{
  "activation": "quick_gelu",
  "norm": "rmsnorm",
  "positions": "rope",
  "qk_norm": true,
  "attn_scale": 0.191,
  "bias": "none",
  "parallel_block": false,
  "init_std_up": 0.0294,
  "lr": 0.00741,
  "beta1": 0.93,
  "lr_head": 0.00951,
  "final_lr_fraction": 0.1,
  "batch_tokens": 16384
}
Each number is 128 + 24 x the weight over its row's rms, rounded and kept within 0 to 255. Layers, rows and columns count from 0. Numbers have three digits each. The size before them is the row's rms in percent of the matrix's.

# k: layer 10 attention key, 192x192, rms 0.102, rows 145-191, columns 96-191
# q: layer 10 attention query, 192x192, rms 0.103, rows 146-191, columns 96-191
# v: layer 10 attention value, 192x192, rms 0.111, rows 128-150, columns 96-191
# o: layer 10 attention output (transposed), 192x192, rms 0.0883, rows 128-149, columns 96-191
k145 100:154174117129132118126135154085127074135089097137095107083130141113172168094101177132121124134137096113156161139135113166108121155102081183092137101120116163141169118138132123121133113131131155155122147111125118140138173116099155115116083140060122157148155103143148112122171118156072137108
q146 103:165114150111139149147157123126090112127164140097120139134100116129116126095126104095115141136128102121099110142144177146151085129121130153088144080101115104136114153147108084099121137157140152169123108087140143116143131092121114139090153163124146112154145119110133106105121111129116110120
k146 102:101138136139128169137135121094154128168086115141141126081102125147131153177125130154155122136153142139106125166153126130096147101128107113154179119135071151138147112097174124131126119181130147107180099094104121137145136135151166080108104120148162111095137124108115102126157122114122139145
q147 096:162158117094105131097134105088130164085127138152152091148132124133084130132190102121131168120112078108141143123094095144078110099110146106153091112087142124096114155105117103103181133132180154135109136122115129108146130140080185075132134139104142132148184121148149128107112125186129089139
k147 100:134142089095116120089102127084142116134120134141163119121121116113088100142181080138128147106117131109122147138141133129110093105147121159125169138121093097100120107186103148151108130133144115118097128114123185132131144158142145165148149125120160149127144137156125113152149172101105128112
q148 098:179123077101118112137146109144138119104159080111109084125070125147082116128146101134139096146099129147128130110141120149117150137175102141089130144101139084139155155162125128155108141131146138166142084143117151124131128166165077093131131104113153089084102117127068140142120081140109137106
k148 103:141134133121135110112140130188153103111077159136121141129085140142131142157169151103149116089170095144107119115099140094140111136145164108129139137189168155107138155142123140135100154129113113156094169147144144092134104145154091103140163166173149120119148161090109134119133124141103128135
q149 100:138155150147120147137165090117103175094113093132122127122088121148086149145182130107133120147105090117102143123141164081116150159148115131111123156179116126121159172152101155118151154128128121147147137143159128156166113149129163120137142114109096170112116158122120186163162112135106120178
k149 104:151139096109089116130127100199132116149141124112110122089115142128144144153149106129132125135181111147098141161149115118114093117131123171092151118188162125118118158135111144122142142122138161140140165129106181053128113130161129135124155114136140082156156148141117171129128143096148088167
q150 111:121111129137188114142133093153124150145141117198110125108115130162117121110105153156124087095153127111156123132113137131148158123112128125134138143151088143128154113171145150133116114135118136138137115099132169102175111116152065189077116110129163082102108128140128135080100155126117187124
k150 105:103115169159140115146175134145127160120147150095114124140125133145179142147118194146143160112131168160183128123146118122121136141110116089137179121116153134103189108137124111135148147160112121124163114115127150141137111081164126098174144121116126143109089117082164186114129100134106172116
q151 098:112157104100135102130144081139092122138097144178111153121159110094142125124164139127092128105122146164152157146115163107092149112134076117100150119159082112134123157142140103117115169138116140149134143114117123121130132088156119130128130140130102118064142131147123144149107138116144154188
k151 100:127090135118107130151140133098109134188111138126106168144104093103103124102121129129159163171128134123121121101161113136134133178138117106105099109123128139126136108106131120121146095111148123184105109125162113127150136106117109156114099127104127097112131109151098136125133114177137107118
q152 097:146137100141129136136104117132158135140163163148139152155118132160143119121145154137169140111147119074170146097193112119141104128137101077102119129156156143126128107122157084133134154164075136112150153138103138118139135120120144125134107113117148126162128102116165100103124165130088164176
k152 103:137068123136149136131126154084117119110162114113089135132103173086157142186122087170193120164103145139162124156118087146106112105122108119122156135096146156155147118108139155167120151168126108126156119115163167140158151126120083101118136139128121141119124121163100146110149130112184120111
q153 098:153134180157157120115142155100083130135138107143154123089099103146109140154109120066158119134140096132097158187143117126166189134087160104117117149154137135142120153117112120141136080132136090141133084146125118131070192112149131136136125132122088125156130131131121115139146096160150116115
k153 104:131161098118098144150080105169080162136128134142131133142140124113143103141170127101163118119118177121116120094172113134146114094112145140161170114115165143131077143100138168086146129171138111144134084108115118125110114164098149118141106113181142130156169108135103120116104128130164105129
q154 102:154175122107143120143138149123128155144111135126146172120159135118112146128143093143138108135113143141113116103159110154136120110155140120105122132129093100083159123090117162122097145127141110117125075110116099148085160110148204135156151161176100109122170099124136133112109117129158144113
k154 099:098138113074109124174156143101099089127145113111183116109157109101138106138158155101113109095120132146089140138098114110150087137144105126085134155110141132154139136150157095132126145163147136119111131157149104114132117155087123171155079111102137141145093123119103067109119155139126122121
q155 104:172147133144098133085106143145125107124118121169148126132103132175112106121173090096124116131099092164091124152108129121106112178108146104124126157140149105142125158099155138136138158118177159151128159092115152127128129089148093135124173168142133103102134086067117123146109148109097125131
k155 116:123128137119082140177139135152181170109104129113102099126111142153114124095123119158086146130115137173103119096116177118127152128139098137110110134157132145132085125151083142151105096123147111149124065118125136115103154158159124135156200172138150153097153126120105115131104103177119131152
q156 101:138092147097123106103090097135106154117178129110144120127162110137127144074176126104108126159184095139112149096120174125127121132136143117166129122092148155139106085114130106092098127113169154138082140114109144128115121131166144184158157138130171113158135133078140127127126104118125164145
k156 103:127141151126119196093122134137128130145096126171101175069110116098120108176154125121116151096125172090133150125146118147129122106111168131167108132164119107159145112120153172161129066144130139105127126110125080139108146132092118118116142164132133153158139076146127097133134127118119133165
q157 099:141165132183153163125139132122170125104114136121094097117147127121160150146125173112115124085181088147118128104147157118139162124113147133102146152145134149111112141102134153129093157145110118146179068088165091127142109128125178127097136104120141103170111150123142131114136160076110110158
k157 110:129141103094121133094100062113093142143142138065125097112143150119126171127114130105061107131103133139115152141120152139133110153152126114125162148123206123139092155127143113135149090100140092117151144131149143094124102147099167120084125107157144117132143136138157112108143151124134134126
q158 104:108163138118130135129114126135142107108131131149105130128130107144091159104098110111131150102118112125092096180155150160157143149140150178133102119126108159109118087149121139135124065149139109128121124155156141133121132117157123123089157157122126137115080130097127103124115155146122094132
k158 107:154119146090130116165115095101166120104140112126121125107147116126098102125085136112072137141113107084094106140173147110129140111103149134102135135123119116142120109126162133094124134140142119105132098162141138129118151131105169102126097126103116109129137120117139091111126079141136129131
q159 107:109136092132133098127080139140109162131073145166163091120132134168123164130135089122104127129148131106108150144110078155131134108085122103206141144127106091130103125152147125097116103089144152103156144198114108159105174139141169129127112139158128113103160145122146133131137114152123077121
k159 109:104091119093118101175114113142108124103152117105112113151096116106131103151134090111135163133133157143173092120150128153186125125159119105156127107114164129127084125145085147198130165123146145124152124146166133123114120170136143150129091154124154182110138111147147102144123106142105155108
q160 099:174100155161125136145103126113157162101134123114075126141144120148137108095154120190088135142157137102177162071150150138111081135126168078116118148097105105117129161084109116104116146126093177112147125121124139113168132155156125134150150157120126147122147129154149114128163113101106121155
k160 103:161116083171141103114141138121120144109107109097126114099128105132130128128135135152137138123148129133127124134121083118147129082136068107139115168150136112110139144130085134133145118083135126101144115141129144133163080155121143112139134171170147131101108097106116131150106171135148110137
q161 103:102153133126152148122146146166145122112106113125149177124070113150151098102100122098114158115139141133125098139103109145126101131102138169144141132121132111131146120152215115122147160095114149145201121111080065128125103156122115137099122112110117107131151127094108116120140153073126123142
k161 106:122115126144124100150163161126166160099140133145167142149109150173115163122134156172101127164082130135095103141120086141144136091136110128121169096109162147133140115164098143183135184113090117150146108123132092100133126122142147130096123136116124130041110149117127081101140087186110124134
q162 109:133108163094106115105146129112146120117116100094116160128115137094142078129101091165123163104176106140139156162148120133117179110124099136105147095122107126122131138125142093129113093162123142138094140150088120116119157091134087145113116112126143132133138153129136152118103129166125177141
k162 104:090122132170120143137140155106130144107120151096127141113126148126104170100144132099161114153136135121117125109163093109117130169097124101090101161106139127135119140126116126107138120144116094137138091159114136116136110160101055116099119117180143163105148150152109109156137162156171123131
q163 104:164156125130127131125134134094155094123161122107113156162115146176111120127140122126128131140120166096115159121116163116151160129143152122082120141125149092144151165155133113148129119164184103114113117182117084081157155135102145133134142144125145123122098118109092097135108158082165113136
k163 098:170159124142128136166107160109131142173079147147120132119104124148105181147141131125092075118104131119115097074108179110129154117108106130114133145163128098090107152137108155104130118148100084139101115103138162082169159161100111099129111138108133164122111135105148133130135093143129117153
q164 097:134099103137117135112151092161125106098136146119109125122150105131151119121165129144078190108147123117144138132114137158095144103129134142146095120119159094147103118086100096138080115135110105132105134097126181154149135108113086120085080148070139135128172120138130143135125158111111114138
k164 095:136131133103109128115110081112136156146175176148136089100129131166134109105113092135136125100113186153151133118130124156127150088066128100125111143123124113136120109102135089122127141140124128112132127131177183093194126074136137122117153118146116135140176156150189126153133143123165128146
q165 107:151159144145117173085126148142104105101144151092070158098144097135173144143147119102094147113148128097138144118150163130099123110141105140117127093139141136130131121159128103129092146090135095104121169092128085133117097147108148183139130132110136104173141093138125172135096102163115147113
k165 104:141104147116105173094164133173102115117137110145124102159140132102141110092137143120133174145129076137079133152122125090145165100105116101143162133107151131138118119094154123144095125107137134110086112062136132124090140127049132108141140156117120108082140175100157104119128097096132150171
q166 102:096167092156100153144127135183105144125119148132148120147091126094115163123138138086156129097096095102116148179107079132120152126150104129104156131117146132122108146158143141092125131102125143184134138177128135099133151110117139087155120097142125132156123148116125151074125164138103130132
k166 105:170127109088163130112146142133093149138126132120075147103073172126116140124156097142153151156099108122111109144125124180129129151186096153112135117098095153136124094134096123141109110126108092150113095107150137132105162122113172132129117114098162111104141188144115142132101130114149098142
q167 102:144140177060166118105092121167171116139118158141158148121100112136138156076140139141119160106144148155160142139123117135125170130155162126135132124097170144102096105127122134130104117124127155154119118132144113122131093112125108094143111109094136145093162123191149156149170124125102120144
k167 104:129129084151176133118117136113162125090112102135152108100142147109156138096102089137123159136114118100116121144184183126157104103162131096074132147152125132147160196135091124126118156111110146111146145099096123131160080120097106153103095094158110133156128122132155134140085124100101127113
q168 102:127136126105146139175119073147152153141116170129098152077129149095130105130094168132119107177157141101146126121117137153100164098141133148145104145092099118120123173099144126128155135160117155119119156135140153156153096157140158144043171116141111143098113146109140118113089164118129158105
k168 100:102102142111100114125140144110118113125151080132139092173169149190117143119129103127170104111153137108115079157123085145134112179127113165127137100125083111136141117140159121162158116131187156133162110140094154133109160122173126109095121134083101101126145108128134127115123108133157159160
q169 095:163134094159121134090113149138129125104141127150088098162136150123132133142070146116157106143149132131126119143081115162091104106170128145116112129070104113122173144137095113138158076102157132113149105136127131120076061193167097135162138148157076111153117128122132096118097151121084109139
k169 102:155108137164094100132140142152168090095097112159131143101155119136143102116120131117151124098103128127127082080100109121130149129112121097153150132152113150150132071137141109155117139134120125155139152112145127090069166142144119073172117119108159160128131110167137102127089092117119123101
q170 106:108119081132116102125121098093119187111148147166122110104174116139091118131144162138101114162093115169136109138167144143132119121131103128082168110109125119150140129109163133127118114145124177144151130139107157147111136124185090141122147104131172134088111143096104125124172102165123158129
k170 102:124106135132160092098111127116135134118155126106147121166125135149113136130085133119150067120123158097133160176159169134170126127136093144106110128151125139132079116115150106140124141123124161146152126143128155158156110151141131132128149116117084125120098166129119135136165135185101138132
q171 107:126111134103128115117133088146111129116171155175097118145140142150138143119125166152187197086113086119102125146116113124132130088103131165135127139118079168174101131131107138145134131142107139139151148148091142150154116107171087122114160157100105131116131140154133151155123147077085112160
k171 109:131086123141117129101170091147143132123136135115156181142107121155114180107152079140146133122145123108148151139164120148096123122084151134179144093152134162186153092111121121136151134079134120120135128171163167173112131146134108112130145127118106087090156130158079175118105125138115116134
q172 088:144130119133153099156126109138163142146119164151122121114103149165105131132165113107158124117140114156126110136145124100119134093110094133103137106133126093147116121124096166166143151163120163136131132135138158133146105079139120107128161128157117122100143121088140088159120117129161167182
k172 101:126143130127176127153150177120091154147129112162150121138090139109120129125129128128115092133096116115154129135144136123168152125185151122133103167091129169137096167097156110144104116122174128138115134112148121122164123129135150098139149129119075148110172071137128176108128102137141134110
q173 106:142126106140111129082127139140106140144170129186109112121150107170141139081110134161159133104130135093145134098155133139167114151120179130139094169146142158128123153123143103173122141133105128107160129132106105134117131151133125183131128158184139111075150151121131129139143142101136129151
k173 105:134090096126110117187118133134163143095152137172150126112162100100113185162088128150127145159114167092104121099076128106136107109123132120140126113142136134141143133072162131149085116125133131139160125109117138156119132138201122114142148158130080105080113100169122162133143083147144116118
q174 101:152109125127152153125129172073127129135112072101140112117158166075101126115147135103137079093155125171151153121108142121070161118146141127122126112110121159133125175158134115132076111133139151117103139158130131144129174156150132107117133156114137115143143137093077112119068149185153140118
k174 112:103124135126138145144151094111153136099156120135108118119119124142131110144120086076135126116115107156154162157121147124150111155111130146106091157124109127141117143062110093104101119129080111149098103175108111128104134095084158153100133157112160135150124165073105123124125131087104120066
q175 103:146157119094111096109096112141083163156165146167139133153136146133110133144096159138136132136171135146155143122119119095140093119143119099189171126133128131134159117112142163155105137136152139117090102096149133086095082127145105131138160147156111136071152120069148160168125115157121131152
k175 100:134160159141114126141119130121164131188113099128150136091102127119120145121134082127140148128095162154130087102129120087168088102090137134174112080131121144113120122116104146086164096098121151163152115120145121107121145119147080136138087116105110112108121158148138096125126097161166138151
q176 101:132153113195129106160119086141112116181096167119145122142157127076132151166117152142152103144128103087127108116117060113078106091136093130129124124141164160128139096114120140098136101132132084103085154154168075159134174144104121112132145141172134103115152125103144139125089131159122105098
k176 098:129149128073176134103138171146099139113138124138162143165122152112122183149096080131154151105153117139149126113098088142135132140121130171137111139120132094147100127132112099134128098154178132103133123170131106150095148153138145091148093104096147115131147149127131125149126098123151150151
q177 103:108120115113127124097153141162118102105190116125115119145140103170152111145181155120099153180113126150138138145112142170104111098071148138110108125113128154142167128128109146129150144130167151137155103044123109145130156084161118157142114156119131142144121131165094120103062106144134130148
k177 100:163113095159130113098150099120172172160133115161139119191157118137111157105155149098127135111112139088122137073155131106173146119106142104136146129152145117129116108138139108160110136132133075156146101114152120110125109133093112156129153094137101141102102146153103084164178127064102132162
q178 101:135125166140132132153161085133167124118152154084143121155147152132171118102127118146138103124106101151132130135125131108113129115124110131142093113124115165140147157144116155149131127134151097172107113095098138065170141154108143068125141184130066141167166106083104091129079134123121111135
k178 092:129121124133090136154159106102116136114106151139161146116142106150125143123085072069145142147120101129124126182113146112116158152128172110126106106133137128123134138126108108150147121081132100128127144114103106125162153109101131163106165113119138144179119139130130123110127107151112105139
q179 108:122114173139107099149146077123119119113083100113152114173110140147124106157095156137167160116141103115155117183121142140177133142131097082160170108131127121139171173168109121143120099118151112141115138103150100139113091147148108103140138103126078132104142118118131133125156103146112106146
k179 099:091163105120126107132110097096111123112132167141105143094110085122108155084138131126125135122126137100118122102105116145143111136075106149105139072105129153153112148111086078120154122128078172102128102107073141122144145124170136104131133095134118111142103128158118141172115137102175127174
q180 101:152136125121167117103136145138105167121122160137136133099129142198134122123127208117161096142154108120105151143101108111142154113100139118142138147173137149146128136121141144177105147154135125169137136107141167170123112106130130120120124124143144135076169058100148141169152141117117094151
k180 104:160126152093118142117144099160127141114123161138150088130175154134087138139137086133183140158134134123117119183139128106134120096119124136119097119151097149113096151133143106098140165119132117181111125096082126095121096114130108115126148152138117094121146128111144139129157102164148159139
q181 099:127136164107147134115124101137123125119121096146130130155111102133127124134124092102085148137156142130132091141110106093135140108136085107166124170126119123110105176149111113142149124124105125144128070160130172137109150139110104099089145124080096131124119096136115115117154130147123136132
k181 104:117122131147149141109159093133100145166138161132149144158119092117080148101107136146155109098125107147105138135067120164153126150139112154109133120117130158161151097141120128154144126175128128155183126119110149148130096111129126155124148132130126152111126114164129077126136152119185104144
q182 102:138195162112154127154129100144143142137121158159147175162119128118130131143078123176137114129100158142127089144176131122138143097160135118121116109143110110149133138109136131135130139111086151091162131119115105105139131109134120186176153152140165181118166110077130090123146138095121134098
k182 104:174120106128143133179137148107121143148135157143122100104140118113163124075128166108119133149146144135107147098139150144129127096105118149130119105124127154115112089166131134153138136120143136109164107150080167154104151164171085118127099144101112126151138126154154099132103112162169130094
q183 096:151144164113120124109130124118127119093135123113085164131121121081162103159126143085154122078171111090172105154150126133095100132100116172110109147098122155172114130140122122105141108128091144075091146156116133118119093102115100127117122116120128087141114131118148130181115128096125118135
k183 102:102140144114091129145129150155117149119150124137156092165168156111139111092162105129110138140095141157127160118143140126111134091091132109165108126134135171107146139104093133165142132103150079123125133147150115127129143134130086143142121120170135110113147120147104168141125167118138163107
q184 107:108107114140129138143107120171144139120089109117135126077163185102082109174123106122094097147139127154129083101097131137126115129087113138123153108137103137141134133136137116116150092074111093122184124133159158107137104209085113124140106176136127111135111145123156121136126130095153078130
k184 107:126191120115138177101140146070120154112164085127144167158149144141137149131179176144116138114137112130101143119118110164126120126145158095091102132127199082137111162134080135118148106127125133138065137145066125136112111151146152100136118112109145155166147114095120163111146090118119177087
q185 108:141129145091095126123153140182118092146169134120124154153088166143108094159122132134111070138146130130163157115108118175112118126100142128103113113084153163110152101084107125142120142094100145135073147115115109130136101158127109125118150123124104141178096104162116162111123125118088119151
k185 108:137122120172132139115153140142147122085134103117135128163109146128164111129129129136162139122114086094123129149089128106092154134132126120159134119133100079169147139125089125103160092145126094113144159085153099126149169056141122085142106119128127130101141142144116126136121077148145151159
q186 093:143136149161141157128100125153194118101156157082134139152173108138154066149112161144146162090140135158124113156135135159085141146137109118116084120157163124129125181121155168117095120133144118130154126132107158126116120175125154147188134111115083133156146136134121137130113154121096151121
k186 097:093118084166097128110126129109126144064128105094120152117144115106136150128122148104084083117121133118125124117150138143123149117106114122094140114147104142150169132121105136136123124061147116139140147115126105152073167062107133075145117175137166122147124166090115131164131174127148081116
q187 104:130154140177084155119133103175121112153133154108128144116139116154115078159136154111150117156100113128106138113139130098150094100100142141090127141127154149100064125145132112151153135116093109132127087145132144113115110183133128121114078156125149149150128190119146150154161163156083140156
k187 099:128155133134094103093096153113128153154151112163105143115117150098162119123101125142134131145128137119167140190142079124108104093139137103126137142116151117163109161160149105101124172094137135158174113125111117115117154153096144112129095134095083105132142151135133083140089087138158097176
q188 098:103132157187168144144090162143118147111135086130142150116154106151137153119107130123086118107151138109111119152055115114120139113174129115111112103140104111150170137158122102168135088148104123142118106134135131149146146149113161106060134119155117140136092142150139112123131118117118139127
k188 101:079162123173077130102159076081103097089104173075113074117145107142102131173074112130141117135135133147124093119128151189119158144134105122149185121107151131152101131109133135112137140139149120127127109119089155132131109152122105147108133144126098165113130143115112133070105124104096094119
q189 105:159108137097130148128138167144146131099147117102152114190120136177117110126157120130133125118092072107109129117114083147145131195134163146133137127140127157152104105113138130154154125110178108148102136140123074181120142140121156131121143127162157137117131127145158176129109136112131138137
k189 102:117123116111120119121113164115128108144108105139138127132139107132133162139137127129117117117111125092142115153155084118127074128114138188097102138152113148130138146194106143158141096144124112136169160102108112095128136112093084120112114175162105137084128143144094123140166079104146144121
q190 100:115097132084124120159129125105130129161120156150105131173101125106130168139133151155128144119107106145132114087128106132112140132102180133134118149160123177125141154121151151142120151144114151152139093136130134140108092127173073162147162116105191083125118134142103130119079109159133147157
k190 104:137118131142155112102159126145155158135146146122162093179107130142122179136091118147139115093136129106148150142099111145101095106093101177170150121149165181126109090136120117149127121113118116140124127107183100136113126122127155153126137086163109118128132127138135212126122142120116100130
q191 102:109181142102133149109088154146098147147101109123101158099107172144139160129140096162130149117143093145138121135158101135125107151114115156127167136114126158120104160096147146079093140122126145093093112129107096110141109112146112107152149159125147091112120136151127143134123083135144096170
k191 103:157095128155105142119162121155164143165158093156127135134134170088146185114106114137095141127158118124085128128118147091155098138138101104125126167153144127127160165149080113141139145128102164122124124142117175152106101125126129112133151113152150109117094153143111140112113140142140149134
v128 100:096182100078137087123096141164078119146071123123136118141166109113125167126135119138102109145124093129157101107154154110104160139089135157091132140131118117136112118116132133145159173138117151138121127123137134134083136099150111145114174128117104114129138143123123126107132132156146056129
o128 101:138106135132149107120142113123103122135133128092108093184127114153126157116142174179128128072119137147160120157107112124151143149154092131079159111152158092155160133133151136103115112111144099118125109138124160174157152111150105108114138097110141109145094105138092128119113120107167131147
v129 103:121159141153129100154115112109157122143136150188151112095166144142149095108099136128147098141108172129144124135141135161094117162105157116117166116101117117129097119126124119123086146106180102157115147095141095179157130143112127117154087126148160127132142146154133104138085144153130113137
o129 108:130121082140139142190151123100101120150105124109153168130158119080150126116138134109104105121138133115160128131127130172071126114139130127152124140132141140122118133135077105101136161143130096073132102189122125156146124144107153140135088143110132122146144150159107118091138138141119145081
v130 095:131131143137125117070142103164083129116158137164083184123134138071128119145139145123145118121139125139096121102125133117124110131097148081097078114102156173149154134123090109129138068106109101161107099101088152094085120163141098086098106134131091123121121122103139134149112127102132146097
o130 102:140095116120113094154090108129112124113099130094121122108106136110133159148135138112147118167170118109128115150083104149152144113151123155111115102124093096103119127116160158160148157176102103143096106129094151122119130127181115148166144140134090169138095120167137125129190131124121134151
v131 106:146173153146114129107097102097105141116091161117182147157124114119102167132152112119103139129127142150136174153123110132059097121107126080132118099133124131103134157110135148094113161104096145121150139120124100144145108056146149104108101133098094145115131157173112125114166131129143103159
o131 107:132131141166142120132154171122119119098124110113138145148119114160143171135132114114160135111108115128137099137155085081108145103150115123129165106158110094121135134148110108138087183148159128155149122104135124131150151111087118207103146118133132148099160125157143048109145109154144099114
v132 098:144105122144125150125075149109151100115113124106170102161126139092126158093134124111118151108140155098119136109111155125141162117156075118174183131102126131112185166157164083108151131137155120129135124163115151119173144102126110161138121158158142183128138134066110108106143157123112139122
o132 102:110103131088160118119131157121144124145127123135153164108134147162086122098163087082154115150095189141110147100142143115142100134158154169111120125163136120134166132076149109070100118151137163152088127141123121115097149101130151118104142119141131172158154109081135120171159118171107150124
v133 109:154132088144149108142143115110086141133120132145113091100117125140143106131143150144133144134133100132102108126142167112139131120150115188179149162133150151120171133141117123120110099185168147126108164064104163153098126119109092091124115141110124182083149118051165177138102113071128146100
o133 113:091104114128129165129104090105111161169158125103181118112108131142101153108110131140101121136175111145121114099127167134143134147131179092145105133114111120147145145137150126139115124117125095113136138143154117114100104191118149137100143111168113141134148094099150163148117118098162140120
v134 093:124152144129118099135114133114126075141116165148107095130126132145110111107147110127103114098158111119151121140101104099125104113126152129141140118174101133097094134123089104150158169135117131099179121121163118120146092176103141120086112116143080108158138154128141166103170143171149144118
o134 097:121152106090114151098147142160087121134141137119115154095161161119178112126136113168101145112111139119167112114153096155133148119127134103100133127137122138088141110101139156144120111124114144144126132137137148145125115154117121122148134120140151109124113094155120158161122108105146128108
v135 100:106092093140142132135083147117165110132146110143094095112129127136160085083115172155105138158142158121110123122159149160171141125149114119113117134120155130134142123113135158140129113108148064133113159135123141133143089116130151119098104146126145137123126123147096118135086100114120122179
o135 099:083166147118125120125083128122126125088148132102160173136159099082117141147157109113068141135129119121131132123129147165132100134121165131124141131113174134151109101148131155124126080118135090160120154103131107108061101148138179153195114123127126147143098178128166114086152110115115132096
v136 104:102164139152102103136140089096143119150122154115158107136122153186149165084137135120162148124119124113150171113146114128081141137095147141121134120152109125164085073158137135162139178133110116119147093146177115151102135174141126125171127146057131119173159102147078130158095151145131127106
o136 106:120158103144161116133096175150117142113156119139166130135151130116123141154108132190139095143114131129144149123070125123110142160126130098155160181157131114130139157153114113080149167133147102150167124115088151142124141126123116177137105108165145083128117156116102136139102162140154127139
v137 098:139098144173117172127096104093120122102111143089100087142156164117118163145112142139156147114195133115088125155112111089131135147117136112151155159134168115119126143140093123138119172111114131127083137073136164133142120149154103112115097147153145145152068112132171143117126130095112158107
o137 098:129129122111106087140089113138114126147120091114112119125129177170118120085132102146140124120153105136120138100149126190128135103107110132131113089133171172120136134139116189172150094144134110142107087170140120098110132159120104142089154159120134118150164136139147116138087156159165143091
v138 093:141141111069122121138111150162143151124128115163141138121116131102086110158170107161078135169108102109131139135103121123147125092114117100109107103162165121106130135091123068149146074109132099114192106139109135117133093105135140130107139127146156117117121144087099113111122128167100134075
o138 094:147122118160144127077163119087149095116140146127167145122141085116144083124104132114105126144104139104151141134173115162156077164142099118112114131148081138129127131128125155113110111155128120097118103098121120148143135134108125111096178115118142090094070107157119115193133072090136136172
v139 088:074141166130117131128129109169118141139119130134145112177131126131130089174108192135133124096132150125128141106111131090152119109107116109164163135112127123097172107154135114134104122117159121098143117130125131145136176084167104095136108152132132064123094172164108113115108095098112102156
o139 096:196135104140112136123129094109133140105147087125141111104093157137110156124110158126116108146153115158115163162131107101110120152114100148129128118092127110107112127108134142103131103154050087156133101145124078119109131136141123143127152082145139136121142090106131141133116140135126083140
v140 110:142097128144115122109149156095081122145161123173159125146101112105101139144170142146108120161152143105154158112122136125101088129121098125106121123164108127127085105165109103078118098087136113187157111097162105135115112096113162158126155101133176114141122109116119123144156128125108145111
o140 111:111161168104122116096095126134122123137128116134114127121126095116110118112110118093134126147147115111114121136139167106122144130132100125128165114126108146121168191117113147101068143174096131127139122084101132152158135097066118128144109149116159173089132138134119087131121091106121102161
v141 114:157091091127112145140125121132115116141102102140114095146120099110152128093122109156111139149154096094064153134180122145147123093137106146130117201120128129155091127117140129194152157131107135146097133150127117117151142104128102091143145148113129144112130126102143167172106121110165129111
o141 112:081152141124118114122121154131117142110161093098101119140131128156154111127103096147120163153103141140170128119092144154107104109119185130095181077122176149136108144133132126095133115117092110133084139114136134133119105177104147140138159118125127139122147166131138111125145112110187112134
v142 100:084136107170126127133127110123139129131158133136121143118128114176153109151138097129103110179147148114140112139166116126129132134129094097142093076114139127121091141111157175121120096103168083097135105109133115139132129144110134150121158151145148132106107154107130155170106099131121174119
o142 108:125169155099114123114108107175127132100096175116185145097125118135111144180151156117141123120165140118116107102101121127115096140120157136146177145180184152112121156126105139116149124149136096155147136166126107102117098190108145117139060129133069138133103112125139110167132154144105104117
v143 099:146138175076091125132133146136117149154155117164115123140160139089130120095109154144122097104101095127102093082123185106154120099154125120129110120116128166090146098170135167096139108128198116116135144109132129142092166140096139136153131143169149154153140103145125095138175119164142153134
o143 108:097111111096139129120100156177121138149121133134115169115128154128135162196126100121130115091130134167118159159144144114154134138114112089129144135089125098135125146129140126095123115121095149121108120145116118092135101105196084118096072092115094122155127113166117158096171099092153165146
v144 110:085091133137123126170154116135116103124096126095149112156148140095150099102155117138135126093143107156115144157079130114115186122127099148132128114122128126137121105162073197177153130114142106144132131182141132150153145114137114105119086148102131117176152115151110148142136136089148082138
o144 111:132167114127129105124128147140125140108094120092152117147127159142082150138154119123101129103130099153131174134105110128113142129078135124130135102137169111124119137175142155115097152136122112124088115092149141139120100065178152122131152115132148115140122183124108122146069098082118115162
v145 099:159120140127115182104107093166115177150180139123134129131123103142098120162144168085122148169176113134114126123142096129122113113172119105097145149111166130085119147119153118085081136106147136119093166111155126092135117089128144134148131142106141102111109068151130122104155130126142163126
o145 104:095106110157153129116128096180165098124112096162115171092139128135156160118146122130142120094142128112126125087126133117142136107125089137207136125180154167126130119157114127122149144130140100098127138108116089115100114159115121140090155117106097150129162159092121113126133125135115188124
v146 102:076099114112113118105135144145108148114150112094102119084114158128135130107102132180127125145104119104129144158109108093105091103146116133159101083099155160166090121128124127138149104099097133125111113065157098153153081151121114098104132148117180110086113096099118142149088119137114098131
o146 106:148112103148140163120104108088056140113100140135142079101123137143132111124104144111109170094116098120133121128153154163114071145070126119155125143106124131150074111149140126123166161148107126144147117110107107105093113144136158183130105129123115144119141153164141096119148110093150143138
v147 100:115124119146118126062127115147127113095119129122135108114121159167124167131105157098136105135160097106094103176125131122131110103165125150139152084111124130099095113159169137126142105091094101092097150181131145172148118158159156159095103125143162122138108133116100116150140139133090149114
o147 107:131134088160180118154133122172098110129104159097139120086139150122150118126137139118148173136155160087105142094109136125108102146085108113143096170169165148100113116102140108151176146128098138080126123095137123125123069127157115126105142158150147126151105111128078087123121156117116137152
v148 097:116138118141135131116098109136152163143144134142129107137123129145110154168105103138151133164120089135138064121151097131128119142149124093119154106111156141114135104140126138115093121095108126137123125097109084114103111166129151168114097125134173121094070154090120122148162110121153148181
o148 101:120094141155132160125133105155122106149100160114143110157134165141136171123077094152134148138141114115111143130124151138118096109127118128122163147165134174137094129165125171146205143130107138135137098133141142136146144162138114118128120093079087109159180122130132133123142096120121169090
v149 103:127077206127106125128138077124115158148125106101148152163146149101096134156129078132152109123174142152125103119144136134139137115139121122124128101135125132122130109100124153138103135158138140167092141122121154079097115173126108152147149103123141104175124140155193112119137137118087138143
o149 109:178122129092107121145111135149136162121186146120123065149117131135125087111128108114095139159132094161115158064116077133116165069123090140108122155111115144139114145123132134133126114114139163100102112123124138137144135085106149082172163130125105113104115148146141100139174141163143140131
v150 091:135093093145111167111132109122146121108103102126090086127119167132072111143111132089127138129125074070115150138116090137135134139102098132148115156132122098087166116172113170146126127136136091128194088139068136153153091111177115129095106127121116098167085113114153117126110136090127125145